config = dict(
    num_hidden_layers=9,
    hidden_size=64,
    num_attention_heads=2,
    num_key_value_heads=2,
    head_dim=64,
    intermediate_size=192,
    vocab_size=4685,
    hidden_act='swiglu',
    norm='rmsnorm',
    norm_place='pre',
    norm_eps=1e-05,
    positions='rope',
    rope_theta=10000.0,
    rope_fraction=1.0,
    qk_norm=False,
    attn_scale=0.125,
    bias='none',
    tie_word_embeddings=False,
    parallel_block=False,
    init='normal',
    init_std_qkv=0.0733,
    init_std_o=0.0518,
    init_std_up=0.0733,
    init_std_down=0.0,
    optimizer='muon_variant',
    learning_rate=0.00671,
    lr_mult_o=1.5,
    lr_mult_down=3.0,
    beta1=0.95,
    lr_head=0.0116,
    max_grad_norm=1.0,
    warmup_steps=200,
    schedule='wsd',
    decay_fraction=1.0,
    decay_shape='linear',
    final_lr_fraction=0.0,
    batch_tokens=16384,
    max_seq_len=1024,
    doc_mask=True,
    train_tokens=110400000,
    max_steps=6739,
    dataset='wikipedia_en',
)
Each number is 128 + 32 x the weight over its row's rms, rounded and kept within 0 to 255. Layers, rows and columns count from 0. The size above them is the row's rms in percent of the matrix's.

# layer 2 attention key, 128x64, rms 0.163, rows 100-127, columns 0-63
size [ 80  99 111  97  89  92  60  93  79  75  65  70  66  94  84 107  80  80  57  81 115 122 103 103  99 120 104  91]
[[119 123 171 194 111  80  62  91 123 126 138 135 140 144 141 133 156  98 157  89 124  87 131 138  80 163 144 156  98 132 121 110 107 145  91 110 188 192  96 127 129 140 111 159 187 152 103 123 161 165  96 112 154 145  95 164 206 159 103  77 150 180 140 141]
 [138 133 157 114 111  64 148 122 194 126 133 178 116 118 153 167 100 118  94 178 119 167 118  98 107  83 125 159 187 117  87 180 112  99 167 140 116 150 110 113 140 166  78 120 108  81 120 130 107 156 198  92 168 154 131  95 102 130 100 108 184 106  98 191]
 [118  88 139 120 109 164 177  54 118 207 112 161 173 148 111 125 195 141 117 129 122 161 158 135  89 136 137 113 132 145 142 197  91 197 167 169 105 149 101 128 126 116 119 140 139  80  99 140  50  91 152 135 159 149 108 144 126 116  97 149 104 110  83 144]
 [158 117 204 141 161 150 159  96 135  97 103 149 145 110 125  95  80 118 149  83 136 167  98 136 128 171 170 130 163 135 106 175  66 110 100 116 166 146  80 110 144 107 104 136 165 103 109 136 126 123 121  96 129  96 122  91 217 108  70 187 152 168  81 139]
 [148 111 183 143 132  83 143 146 102 150 103 155 172 147 194 152 146 163 150 101 157 149 132 105 112  98 104 125 108 135 141 140 107 140 101 142 156 188  93 147 157 147 140 191 154  92  83  89  45 172 204 157 147 164  97 128 133 155 118 133 128 195 107 132]
 [102 189  91 168 125 188  62  83 135 121 118 133 183 113 178 126  97 131 122 132 145  82 112 125 169  54  95 121  97 161 141 165 121 115 158  99 152 131 170  90 177 124 168 105 201 117 156 168 138 152 117 125 139 164 105 136 106 184 142 126 136  93 115 131]
 [110 134 128 132  86 118 133 156 107 121 200 161 114 150 152 114 136 158 124 183 134 122 126 178 128 138  91 110 114 155  67 169 125  69 200 171 171 157 120 102 145 121 163 171 172 130  61 149  97 179  79  85 136 146  72 133 148 140  78 138 115 129 144 148]
 [110 220 122 113 170 141  96 119  70 172 187 160 138 116 125 126 129 127 124 124 121 154 150 157 101 122 134 125 190 141 189 130 112 123 134 105 146 143 195 136 162  91  63 158 147  91 176 169 108 158 154 119 125  75 126 160 153  83 143  99 137 120 115  67]
 [ 88 145 144  97 126 119  88 130 109 149 221 120 148 180 135  98 100 126 192 124 225 139 154  89 107 174 144 101  82 180 172 127 108 141 161 152 142 128 115 111 106 117 116  81 136 128 158 119 160  97 112 157  46  86 101 109 130 119 142 135 121 145 134 122]
 [178 167  96 117 116  90 116 159 150 137 131 142 192 191 168 101  95 137  86 177 132 113 155 182 114  54 109 126 111  93 148 154 120 139 126 167 103 152 129 141 156 157 160 165  87 125  86 170 108 174 162  76  82 143 140 102 131 123 137 108 137 199 144 155]
 [118  62 123 152 134 127 140 119 140 123 128  89  99  60 201 202 137 129 131 170  98 114 156 109 208 133  89 120 107  65 130  86 150  93  96 149 133  73 136 129 145 100 110 151  61  92 164 115 135 129  95 174 101 117 136 177 132 123  91 129 131 108 114 130]
 [ 68 154  82  92 140 101 121 120  87 140 125  83  76 141 142 148  98 123 183 125  71 119  95 113 117  83 122 136 180 130 102 163 100  97 103 147 102 109 144 179 100 154 129 123 176 168  99 113 163 153 196 172 185 139 157 105 167 158 125 122 166 164  95  90]
 [148 124 147 143 148 114 192 161 120 152 167 112 107 207 134 152 186 149 154 153 179 145 110 145  95 162 106 118 106 169 130 147 136 133 111 147  90 119 102  92 124 187 131 202 129 112 113 179 104 168 129  78  88 152 137 132 118 113  97 115  90 195 183 164]
 [144 116 141 108 171 101  82 103 146  97  77 134 143 183 102 141 117 149 134 125 182 182 131  88 152 132 130 147 113 124 201 169 136 158  95 145 247 148  83 132 101 133 127 144 108 106 108 136 131  85 168  88 122 126 123 146  88 157 137 136 169 124  77  90]
 [114 200  89 116 137 107  99 140 118 125 156 123 131  46 114 126 127  91 111  67 150  54 115 141 139 115 148 124 137 167  68 115 134 140 152 133 154 162 169 123 136 125 131  66 130 128  74  46 151  84  83 170 123 141 174 121 171 102 135 163 142 105 136 133]
 [137 121 166 146 153 104 144 132 104 142 197  98 148 112 148 105 164 147 160 154 119 167  66 166  96 104 122  79 117 181 108 151  79  98 131 141 141 162  93  74  98 184 158 157 137 117 128 189 105 161 166  47 151 157 132 118 169 129 131  93 135 149 100 172]
 [ 79 178 145  62 113 152 119 187 125 160 165 136 172 134 127 127 111 145  88 124 108 195  65 177  89 103 109 119 132 172 116 180 128 127 154 140 128 154 150 108 149 116 136 136 110 120  56 135  79 175 162 127  94 144 104  60  84 122 125 146 138 127 141  79]
 [108 152 122 130 133 106 157 134 167 134 108 160 133 126  88 108 166  87 122 103  47 133  89 120 164 158 119 202 124 127 116 138  85 110 140 164 213  94 171 141  59 136 141 123 149  98 119 138 121  71 148 124 149  90 150 156 174 188 146  88 165  99 161 117]
 [100 168 143 162 109 116  69  66 119 140 151 160 215 116 136 141 125 141 156 125 110 131  73 139 181 108 114  64 129 144 151 137 101 106 136 154 105 163  88 154 151 162 104 188 131 121 150 115 104 110 179 103 157 148 178 121  67 171 135  88 118 132  76 150]
 [167  58 161 155 173  91 139 102 152 139  92 107 102  63  96 144 110 149 123 106  52  54 171  99 218 161 165 134 149 102 146 132 146 134  89  64 135 122 149 111 123 128 149 101 167  93 137 103 126 101  97 176 133 149 109 117 138 147 108 118 135 124 137 124]
 [130 164 145 158 165 188 156  90 140 101 156 160 110 114 201 144 139 119 150  88 102 131 133  48 137 126 145 112 154 124  85 161 155 159 141  99 158  87 166 161 109  74  81 119 132 164  53 108 148 136 115 160 106 158 145  78 116  90 109  86  79 137 100 135]
 [117 177 128 124 145  73 208 108  88 158 114 108 152 161  96 105 115 122 162 105 102 153 129 178 111  76 149  90 125 182 161 164 181 104  48 139 143 194 137  89 126 132 157 138  83 100 156  84 115 109 163  95 129 149 147 159 171 137 129 141 129 156 156 139]
 [130 107 145 154 105 115 179 116 110 149 132 138 162 136 101 171 146 152 131 152 147 194 105  91  90 104 131 124 180 185 137 132  83 126 106 136  98 151 144 154 143 172 146 230 149  65 110 106 125 127 156  58 164 164 167 150 167 141 165 129 104 118  96 170]
 [140 120 167  99 137 161 130 130 130  90 171 174 171 119 154 143 146  94 149  96 110 176 109 139 140 146 125 146  81  95 144 108 167 191 162 152  98 187  77 145 121 165 122 205 172  96 145 134 120 147 157 137 186 155 200 144 154 114 140  73 135 103 125 171]
 [169 187 119 135 129 170 103 188 130 176 135 207 138 179 116 124 146 103 150 102 155  92  65  79 101 130 109  93 138 184 105 104 136 153 200 159 128 162 115 137 152 134  73 133  93 121 101 138 172 172 151 135 102 126 144 144 113 178 120 114 109 156 114 169]
 [131 192 142 139 151 143 158  96 159  89 107 152 157 111  94 203  82 116 100 124 139 140 122 138 120 130 102 118 148 116 192 136 149 140 114 187  46 125 163 150 146 107 205 150  76 120 162 175  97 111 113 128 124 172 133 110 152 104 133 175 133  94  91 177]
 [ 88 125 136 136 116 174 198 132 148 110 135  87 128 133  99 139 134 105  96 136  95 178  35 104 123 152 108 129 161 181  71 112 119 150 152 115 127 113 144 136 128 128  88 105  74 127  61 110 144 188 129  92 175 107 136  87 179 140 118 175 158 151 170 153]
 [120 150 130 180  92 159 127 140 155 171 124 131 126 169 148 148 164 117  93 135 143  48 144  90 151 106 149 165 157  83 128 119 169 168 131  35 153 126 134 140 114 175 103 118 106 166  73 179 174 132  59 123 140 166 128 148 129 182 134 171 136 135 103 145]]
# layer 2 attention query, 128x64, rms 0.165, rows 101-127, columns 0-63
size [ 97  90  91 100  86  90 103  95  97  93 101 104 103 102  78 101 103 125 124 113 112 101 104  95 107 100  92]
[[154 102 122 120 160 140 204  86 166 100 100 163 137  75 140 121 153 141 144  90 136 149 111 109 140 198  76  39 126 135 140  88 141 101  73 123 157 118 118 130 122  76 115 153  96 119 137  92 119 147  51 108  95 142 116 112 145  82 180 101 121 165 122 144]
 [124 118 138  82 137 106 179 149 154 138 104 152 139 112 140 121 116 140 146  81 146 161  69  71 142 149 106 106 103 149  92  23 178 140  92 166  98 138  41 110 160 118 168 168 123 182 155 121 141 140 111 170  98 135 142 164 106 102 144 120 155 101 127  93]
 [ 37 101 118 104 112 165 136 165 180  85 121 111 132 136 163 100  90 154 104 105 124 122 134 144  97  78  96 127 158 118 127  95 127  95  81 169 147 150 129 180 157  97 165 118  87 151 150  88 137 150 150 121 129  30 123 102 125  65 134 153 171 163 140 142]
 [159 157 140 118 177 147 183 117 121 131  63 150 181 172 127  89  86  99 175 151 106 172 101  77 133 142 131 114 139 160  97 154 140 126  91 164 129 106  86 182 155 123 108 130 170 134 158 135 169  90 111  57 180 142 137 148 177 100 149 116  69  90 120 130]
 [106  97 174 124 120 183 116 155 149 186 151  89 110 207 164 104 119 145 135  91 124  66 125 116 139  82 114 183 116  84 145 120 127 136 160 175 113 151 132 133 151 106  73 174 140 148 211 168 129 197 125 143 110 150 172 113 114 115 132 139 123 101 154 156]
 [158 123 143 101 173 101 121 129 165 178 161 123 158 186 154 101 139  94 120 120 138 164  67 119 138 170  80 103  96 154 155  54 107 130 120 151 119 107 151  83 142 101 109 157 146 113  94 109 192 164  62 100 155 171 153 135 123 133 187 105 160 117  71 127]
 [ 63  98 144 147  80 113 132 165 132 148 139 129 155  89 137 146 129 146 174 198 120 154 131 149 110  62 172  76  45 134 122 165 136  87  81 145 136 179 124  85  96 159 135 116 112 112 169 126 141 125 129 128  93 148 113 153  64 156 118  87 116 110 152 183]
 [109 149 127 163  74 129 149 100  74 137  69 168 151 107 195 165 130 167  85  95  95 100  94 140  96 108  88 178 163 131 114 110 123  87 110 122  83 119  82 109 113 151 185 147 133 136  88 107 134 188 176  67 110  99 158 116  98 118 130 104 177 117 145 146]
 [158 114 180  84 204 174 102  76 154 152  71 137 179 101 135 112 140  63 179  96 139 163 108 151  96 154 118 107 144 157 142  76 123  93 128 110 133 140 160 139 158 176 135 150 142 160 173 162 130  69 140  94 152 170 122 186 123 153 123 131 140 135  91 122]
 [108 137  80 101 108 147  62 135 138 171 145 134 113 109  76 151 134  71 135 134 114 127 153 122 118 114 116 132  78  88 152 173 153 224 123 144 149 120 144  99  87  78 189  89 142  88  94 159 143  71 123 132 164 106 113 136 159 126 132 118  94  48 132 123]
 [125 202  75 118 155 174 158 127 144 110  82 157  95 149 123 156 154 165 136 137 156 152 151 179  98 120 159 110 150  99 136 142 120 116 137  83 154 110 179 121 149  69  66 170 144 144 147  97 177 124 115  67  99 104  76 113 122 102 153 109  51 161 141 116]
 [153 164 158 127 165 131  59  83 112 136 105 105 175 137 164 138 177 104 168 121 126 130  75 105 100 182  86  92 107 204 153 102 122 111 149 181  88 119 122 118 220 158 113 126  92 120 139 168 138 160 124 111 158  98  85 136 155 124 136 102 116 130 177 139]
 [108 163 141 102 123 177 118  64 154 121  88 170 159 158 167  94  80 139  81 147 116 132 167 132 135  63 144 108 184 121  78 165 143 149 134 125  99 102 184 129 164  95 141  63 150 197 121 136 121 166  87  95  84 137 123  90 135 160 136 135 126  91 136 164]
 [158  98 158 177 174 123 111 168 154  76 105 172 106 115 119 156  85 128 135 172 176 132 194 164 137  77 160 169 147  91 105 177 133 109 103 126  97 137 104 102  93 120 112 188 106  93 121  98 109  96 159 128 114 197 185  85 122 103 138 164 139 113 110 100]
 [127 164 227 139 174 127 184 149 153 109 125  75  86 133 117 127 168  82 119 124 160 138  84 132 114 132  77 150 153 163 113 148 105 126  76 140 111  66  89 154 112 123  53 107  73 130 109 157 138 154 113 119 172  95 137 134 153  98 116 177 135 128 102  99]
 [181 143 174 155 118 119 148 186 107 155 130 146 178 198 149 109 140 152 166 137 144 145 179 127 133 129 115 153 153 145  67  76 131 131 153 156 100 170 135 127 103  75 141 124 137 136 132 197 152 112 134  89 171 153 162 106  99 108 103  77 144 120  35 124]
 [164 162 133 105 184 106 114 119 162 129 120 111 123 163 160 150  96 128  88 156 164 155 103 156 109  99  84  91 177  66 131 134 156 108  80 120 137 128 126 124 138 177 147 141 118 148 152  77 157 182  98 124  66 139 118  66  56 147 133 192 101 150 123 181]
 [138 123 151 119 120 112 175 158 124 162  66 113 114 143  77 115 144 142 104 165 118  96 139 116 170  93 133 202  91  87 157 169 117 115 132  88 105  78 157 141  63 136  81  47 144 135 111 178 162 102  86 172 111 122 161 125 133  91  97 158 178 142 134 120]
 [122 132 150  74 198 130 135  94 146 107  93 144 111 156 132 119 112  69 181 139 114 163  62 130  96 117 109  72 122 116 123 101 120 102 102 155 177 120  60 164 130 102  96 118 145 128 159 131 139 155 132  75  61 105 154  96 173  79 143 175 163 152 162 149]
 [138 149 122 119 154 129 137 168 109 117 131 157 150 128 111 123  54 115 149 182 129  89 106 186  92  99  84 158 134  76 125  91 145 128 166 141 118 136  49 159 146  67 160 110  96 120 171 125 144 166 135 189 188 112  59 138 134 114  98 100 106 170 127 100]
 [120 139 154 164 190 118 115  96 122 118  87 166 102 109  67 161  97 132 131 121 115 114 189 129 114 146 171 106 133 132  92 151 105 145 125 170 114 109 102 189  90 167 109 146 119 128  68 160 153 109 123 113 124 119 112 182 182 157 136 199 194 128 193 165]
 [190 155 144  97 163  74 174 146 152 131 132 133 111 167 136 105 184 119 148 159 132 100 151 122 122 157 163 112  84 175 162 175 140 129  85  70 190 120  93 117 153 163  87 113  70 152 101 141 113 105  67 173 136 163 117 159 161 160 106 104 125  97 173 128]
 [114 141 149 121 118 166 173 146 110 157  86 106 140 140  87 134 113 137 134 177 121 160  78 109 121 123 147  94  70 110 107 164 145  91 138 112 155 147 125  32 131 202 122  92  66 137 186 143  89 118 176 124 157 123  68 106 105  85 170 155 141 112 133  97]
 [127  94 160 145  63 105  82 127 119 152 124  52 210 129 118 110 131 107 155 149 116  82 122 138 130 129 111 163 134 100 169 110 122  83 154 107  73 194  75 116 130 179 125 154 129 150 159  96 113 131  82 114 127 109  66 124 104  75  87 128 102 137 113  81]
 [159  90  59 117 126 125  98 169 187 182 150 150 168 130 163  72 230 118 157 111 144 114 133 154  98 161 132 151 111  80 140 118 134  91 150 101 159 125 124  90 152 154  84 130 122 125 140 155  83 130 162 181 135 152 134 160 125 182 172 134 176 127 142 132]
 [185 151 149 129 102 103 140 166 136  83 184  77 154 147 131 127 123 150  72 113 158  87 175 126 101 163 136  87  92 106 134 151 168 128 171 157 117 156 125 160 128 108 127 122  73 135  64 102  81 126 152  67 181  87 116 110  86  92 116 117  76 157  86 116]
 [119  89 148  88 129 122 103 137 125  92 149  76 155 147  77 107 123 151 104 117 122 156 159  95 122 155 120 129 125 130 138  79 193 179 153 105 125 131 129  87 195  67 113 163 161 154 180 124 142 164 123  88  64 100  91 126 117 161 118 195 105 197 154 116]]
# layer 2 attention value, 128x64, rms 0.169, rows 64-88, columns 0-63
size [104  99 117 104  88 114 115  98 124 109  93  86 113 109 115 113 112 116 108 121 107  95 127 120 121]
[[159 119 170  69 125 125 157 137 127 176 128 152 108 109 116 185 127 166 119 202  70 142  81  97 115 106 149 134 104  91  59 171 165 124 126 130 141  87 144 149 156 129 157 123 144 154 128 113 124 116 145 127 123  96 167  82 216 176 146  63 132 100 152 125]
 [129  53 146 193  88 134 160 124 126 160  74 136 123  77 183 124  75 159  95 154 148 154 146 108 100  89  98  91 101 140 146 150 153 150 137 165 160 137 110 139 130 139 153 112  91 160 197 161 141 210 104 113 151 130 140  92 110 143 113 135 166 137 120 189]
 [ 79 134 123  75 144 126  55  94  83 107 130 141 104  97 178  77 189 127 191 104 127 168 155  79  82 137 188 124 107 111 134 129  98 131 180  92  79 157 179 104 136 103 158 150 154 140 147 121 151 114 138 160 134 142 132 149 121 135  78  72 147 136 100 151]
 [174 132 152 123 156 111 150 140  55 129 119 103 141 166 174  94 121 115 170 122 141 149 183 147 127 106 137 130  89 170  90 110 176 120  95 100 176 104 157 129 109 194 165 127 155 162 152 124 175 115 181 147 143  60 105  92  94 210 117 122 154  98 138 112]
 [120 116 129 176 138 115  62 117 153 136 138  90 182 135 165  76 159 181 100 101 145 129 162 106 109 183 119 153 139 105 149 143  95 157 155 121 140 162 154 166 126 105 127 117 104 156 154  82  56 142 159 104  99 154 106 107  66 120 190 122 194 138 149 185]
 [191 151 150 142  89 156 160 126 154 152  72 114 141 113 118  76  55 135  79 105  74 131  88  99 138  96  82  94  91 126 119 108  76  72 100 143  78 133  46 163 101 143 122 117 161 129 125 155 109 130 117 175 104 124  94 125 108 104 148 152 148  91 145 102]
 [135  78  87  89  83 129 132 193 184 107 139  95  99 141 158 127 115 113 155 110 148 114 136 112  87  98 123 128 173  96 111 214 123  87 108  83 174  86 129 167 108  90 106 185 135 141  96 111 135 149  82 124 102 107  89 107  93 150 115 173 162 128 107  72]
 [159 122 180 189 188 109 144 149  98 104 171 128  83 133  88 122 105 157  99  65 151 147 160 121  82 105 103 146 114 181 137 130 172 184 139 120  94 130 191  67 137 130 131 122 121 128 146 154 159 151 145 165 118  99 117  96  94 114  77 114  72 160 128 182]
 [155 116 131  60  47 118 101 120 145  76 107  75 141 120 133 164 163 134 139 128  93 142 111 142 147 105  92 105 145 127  72 146 159 136 108 116 178 142 120 107 162 127  82 116  54  79 174 135 135 126 193 130 116  87 144 167 175 119 141 105  67 160 118 100]
 [118  50 134 173 134 166 126  89 130 108 104 114 167 133 140  71 142  91 176 131 100 137 118 161 148  94  90 113 115  78 153 112 123  88 171 168 110 130  98  42 128 145 146 142 141 147 203 137 177 103 104 108 127 162 107 170  83 143 121 113 111 137  71  95]
 [200 166 204 179 164 145 200 166 106 105 160  84 111  93  83  79 107 161 125 146 140 108  86 146 150  96 127 179 105  97 112 120 122 142 179 159 154 120 128 130 147 119 157 162  97 127 145 136 154 175 109 103 124 118 102 177 173 142 110 154 163 175 134 123]
 [ 90 114  93 138 166  96  86  94 100 141 113 130 132 138 107 193  55 139  87 118  91 121 132 110 103 165  95 143 137 140 167 151 142 174 145 105 174 166  93 129 115 124  75 167 123 206  95 115 117 108 102  92 135 168 117  74  99 117  85  93  87 126  79 166]
 [107  94  91  82 144 116 124 150  83 149 141 146  66 135  86 125 191 100 186 198 142 132 157 121  90 160 182  59 113 147  77 118 127 122 131 124 180  88 115 127 104 156 187 162  89 141 143 121 167 141 143 153 121 148 108  79 126  88 140 135 157 158  90 138]
 [108 125 163 147  79 147 149  59 192  65  78 149 100  89 147 180 152  73 158  87 111 104 112 152 109 138 123  78 100 142  98 190 130 106 127 153  90 105 129 155 153  94 107 114  74 194 115 142 112 140 162 102 111 110 139 104  92 132  96 147 148 120 151 166]
 [151 128 159 119 110 125 110 111 130  98 136 166  83 124  90 167  63 145 136 142  73 153 149 107 123 194 154  72 148 146 101 116 110  94 106 119 147 150 144 136 123 107 132 113 170  99 129 152 142  64  40 152 148 146 105 176 231 138 146 113 146 155 125 157]
 [ 83 150 132  95 127 154 129  88 135 116 139 146 197 124 140  94  57 127  70 179 119 108 140  84 123 115 183 129 140 170 130 127 160 188 103 157 116 135 137 131 120 163  55 154  81 115  99 115  70 172 150 107 145 173 166 123 103  80  88  91 115 112 104 137]
 [145 167  82 110 139 194 159 173  95 179 121 138 108 103 136 137 147 101 139  89 184 148 138  87 163 179 132 148 137 188 164 113 134 108 145  75 169 157 103 118 155 150 121 157 102 131  77 158 191 102 140 123 148 102  85 186 170 107 110 164 166 145 164 116]
 [139  98 171 122 139  83 154 147 120 175 136 152 148 138  69 182  58 108 133  98 102 128 126  95 170 178 163  94 137 131 163 167 167 144 108 137 141 104 114  58 121 139  71 124 212 151 106 168 147 141 157 139 127  86 116 142 145 168 103 120 142 157 189 127]
 [148 155 192 138 148 146 121 129 137 141  94  93 133 176 114 118 100 108 128 156 198 176 185 152 151 178 151 129 111 137 194  65  92 145 142 191 124 125 133 181 113 131 126 111  93  98 148 115  88 114 139 153 105  74 137 130  98 111 120 143 185  94 201 127]
 [131 118 139 119 105 159 153 130 200 149 126 124 177 152 179 118 121 159 119 102 117  81 126 101 134  95  95 155 153 141 121 177 151 140  88  83 140 122  94 177 135 153 143 108 137 116 125 132 189  86 106  59 172 148 161  81 119 162 120  67 138 197  64 156]
 [143 104 112 162 167 173 124 128 136  87 108 114  97 135 191 145 188 102 161 138 141 184  69 136 180 110 167 118 192 125 160 193 136 128 119 106 108 173 107 105 136 134 146  92  98  35 100  75 175 138  94 142 102 125 135 139 130 123 144  91 134 146 107 136]
 [ 82 106 135 126 127 184 162 115 128 159 131 122 130 103 102 178  63 103  87 135 144 132 116 103  66 137 145 111 148  72 145 108 160 122 183 170 138 141 128 147 113  83 100 152  82 136 101 185 142 139  80 163 132 123 128 192 117 144 119 197 102 102 158 202]
 [122  96 121 111 137 244 139  65 100 126 110 143  97 147 115 100 139 111  79 179 153 159 130 135  88 138  80 158 137 101 126 100 120 180 100 167 144  97 146 121 141 135  88 136 172  86 127 166 127 150 145 134 141 107 106 144  58 104 146 107 104 203 135 159]
 [139  90 160 123  91 130 166 145 164  32 100 153 145 137 142 121 171 144 135 112 193 162 113  89 134 187 151 110 179  98  63 132 174 164 169 155 110 153  86 124 173 154 106 118 145 167 105 114 149 130 140 121 124 158  58 121 139 127  93 106 157 146 168 146]
 [ 64 153 130 156 136 120 178 109 109 117 144  73  95 187  96  78 186 150 124 127 122  93 122 159 185 156 121 150 173  95 121  61 113 143 166 147 167 131  82 115 108 127 163 179 173 127 149 116 140 109  65 113 120 152 106 170 125 107 133 184  84 146 142 139]]
# layer 2 attention output (transposed), 128x64, rms 0.161, rows 64-88, columns 0-63
size [ 98  96 102 106  96 128 119  88  95 114  94  80 118 101 121 116 119 126 110 128 100 104  94 105 120]
[[183  94 139 134 186 105 162 117 147 115 145 145 153 145 135 166  91 158 160 118 162 199 170  78 143 147 106 147 209 141 135  77 149 112 124 139  94 122 139 126 179 153  86 177  82 130 139 165 177 141 107 102  91 158 135 119 100 171 120 113 124 198 136 153]
 [162  94 135 143 148 161 100  68  75 121 151 138 115 177 123 118 138 132 143 110 139 100 146 132 128 170 110  95 173 113 132 154 104 153 137  14 181 157 115 141 130 190  93  65 118 179 102  98  94 169 116  94  85 143  92 104  85 124 134 117 156 132 112 134]
 [ 94 117 121 174  66 136  94 126 127 172 147 161 174  82 122 122 126 159  95 128 138 169 145 147 129 152 147 108  96 113 102 189 101 138 121  77 120 125 155 132 114 150 102 201 228 151 108 123 139  64 108  65  68 101 148 116 113 121 113 144  92 121 148 111]
 [139 124 158 157  76 143 132 124 162  94 145 152 138 165 197 108 110 122  94 112 178 197 136 179 135 183 121  88 151 136  90 148 153 119 118  99 105 176 130 137 150 173 145 107 129 206 131 164  92 122 153 139 121 118  84 132 140 153 133 159 153 215 151 176]
 [ 70 109 157 157 108 197  73 132  85 128 133 137 159 127  71 106 164 170  90 125 108 149 136 105 176 114 121 109 121  74 189 178 134 157 181 118 173  84 132 144 125 161 110 144 112 110  96 121 138 102 158 139 106 113 104 171 107 136 214 162 142  84 122 118]
 [172 127 141  68 111 104 155 151 127 136  84 147  52 170 156 108 130 100 139  90 151 124  77 133 180 106  72 189 120 150 135  84 147  83 128 124 141 131  89 103  90 163 121 105 121 143  63 112 161 158 106 137 154 135 173 121 129 150 174 102 197 163 114  94]
 [124  64 134 143  93 147 107 156 168 120 150 116 128  71 103  92 163 101 201 101 162 146  60 102  97  98 130  85 123 178 125 121  81  70 158 155 115 141 126 146 161 165 119  80 146 130  82 155 115 142 139 166 118 124  57 141 145 140 100 133 118 106 152  63]
 [100 131 106 172 127 124 179 159 144 147 152 162 114 135 152  76 108 158  48 139 128 184 137 126 121 152 184 123 117 120 121 154 194 140 122  36 147 114 122 110 100 115  89 126 187 117 143 134 105 158 122 117 111 186  96  88 115  74 149 168  90 119 130 177]
 [115 140 121  87 132 139 134 130 145 139  45  67 110 132 128 144  94 127  99 126 100 118  96 132  98 141 113 119 146  84 170  85 149 118 163 147  89 138 113 106 152 101 211 102  44 123 166 152 180 125 168 117 126  82 177  94  88 164  91 172 143 148 161 136]
 [131  99  89  96  85 151  65  72 164 130  91 103 159 146 143 116 131 144 109 174 117 109 129 107 118 148 121 138 110  89 123  88  84 167 120 132 108 141 168 108  81  91 118 138 207 200  74  76 101 156 114  95 109  93 140  73 147 120 137 139 145 138  69  95]
 [198 112  46 139 103 122 136 146 146 108 127 156 106 144 178  94 134 121 122 171 120 139 102 130 137  95 137 143 178  80 146 115 153 138 140  47 113 122 198 146 147 139 106 195 163  97  82 109 119 191 127 145 119 135 116  78 148 128 154 141 124 182 169 157]
 [ 77 146 168 121 166  89 173 128  81 113 183 106  46 128 100 154 142 132 188 132 124 126 157  73  82 187 180 144 146 133 102 133 109 125 111 126 159 162 130 101  99 137 134 128  81 147 113  84 160 106 135 179 109 125 140 160 107 122 102 145 110  67  66 145]
 [100 103 165 123  64 144 157 122 123 135 128 103 130 133  98 117 170 161 163 150 167 123 179 152 121  83 121  64 131 154  94 122 145 182  73 196 114 123 113 185 133 191  77  84 113 151 125 144 145 134 131  71 106 103 155 126 107  93  69 112 127 110 141 178]
 [116  51 192 122 107 115 146 112 123 147  80 138 154 142 156 144 127  73 114 126 137 149 152  97 106 123 114 141  94 120  84 113  95 121 165  84  72 114 137  76  90 184 172  79 108 140 162  92 195 105 123 125 170  66 103  93 140 109  75 134 137 117 141  93]
 [114 200  35 103 140  96 142 132 142 152 125 145  62 134 142 168 103 123 117 132 152 118  88  96 129 161 115 132 118 184 130 126 120 124 161 195 151 133 146 134 166 143  94 118 114  96 193 101 164  94 110  50  98 154 164 115 144 166 146 106  98 102 171 114]
 [129 146 152 126 208 111  80 123 104  84 137 148  60 128  50 100 109 105 129 135 101  88 124 182 148 111 123 102 137  91 134 185 115 179  81 104 134 156 145  93 128 110 151 168  97 113 131  68 169 110 148 137 139  96 122 136  84 146  76  92 160 116  86 151]
 [151 163  89 137 111 154 160 159 104 120 169 149 116  49 158 172 161 114  81  81  89  98  87 186  88 146 137 135 110 113 110  88 127 109 114  99 109 139 131 202 142 127 103 112 115 183  54 131  87 108 134 150 155 113 118 157 111 104  63 104 122 129 175 137]
 [130 148 121  82 221  88 166 159 142 106 149 155 114 174 142 131 127 117 134 125 159 165 106 112  93 201  97 123 110 111  84  80 118 122 155 127 135 130 101 120  90 140  74 167 152 173 113 150 123 166  75 178 152 153  99 176 119 120  84 121  74 161 174 137]
 [129 166 156 146 145 124 157  70 108 153 119 183 138 169  78  91 141 128  74 143 100  88  98 170 176  87 129 159 146 155  98 134 121 139 177  69 164 111 114 142  78 114 121  99  93 122 124 139  57 117 137 105 145 128 137 187 166 135 161 123 167 164 198 113]
 [110  80 120 134 132 144  63  99 123  95 139 163 127 172 143 147 157 125 126 122 117 170 146  95 114 209 167 111  83 143 211 150 134 100 170 145 133 147 156 138 165 170 123 148 110  95  93 123  93 113 173 187 151 158 138  67  97 175 108  84 156 145  95 118]
 [167 113  81 166 156 144  78 123 157 144 145  57 219 116 118 115 129 170 134 130  80 162 100 171  47 133 151 152 118 123 150 129  61 135 122 124  73  83 114 155 116 134 139 113 148 105 174 110  60 110 147  96 118 140 160 108 114 115 142 129 138 100  95 112]
 [ 90 151 103 110 149 112 176 115  82 114 147 131  74  63  51 137 109  70 128  99  81  80 112  95 137  73 142 106 153 109 128  92  53 118 122  90 134  91 144 159 111 105  72 107 138 146 161  82 110 151 106 102  83 100 119 122 172 126 108 128  92 156 111 130]
 [ 87 121 113 137 106 145 192  68 102 121 108 163 148 123 101 136 134  91 116 129  80  73  70 119 192 135 105 125 146 153 203 115 123 164  65 124 129 116 136 139 117  87  68 103 144  97 151 119  97 141 158 121 159  85 139 128  93 115  92 165 169 172 115 186]
 [138  72 125 121 165 164 170 129 172 142  88 138 121 120 100 155 109 130 108 141 140 124 112 213 132 174 124  85 104 125 213  88 115 160 168 132  99 101 119 124 132 170 149 111 143  86 114 165 151  65 107  92 111 116  26 130 135 165 113 117 101 126 146 125]
 [ 82 143  78 105  77 133 163 109  93 113 107  82 103 145 133 125 128  97 114 191  95  91 130 112 168 101 130 119 123 144 156 141 156 175 121 166  84 103 137 216 105  95 150 184 188  96  89 116  86 100 126 134 148 111 152 121 194 123 177 136  98  91 126 138]]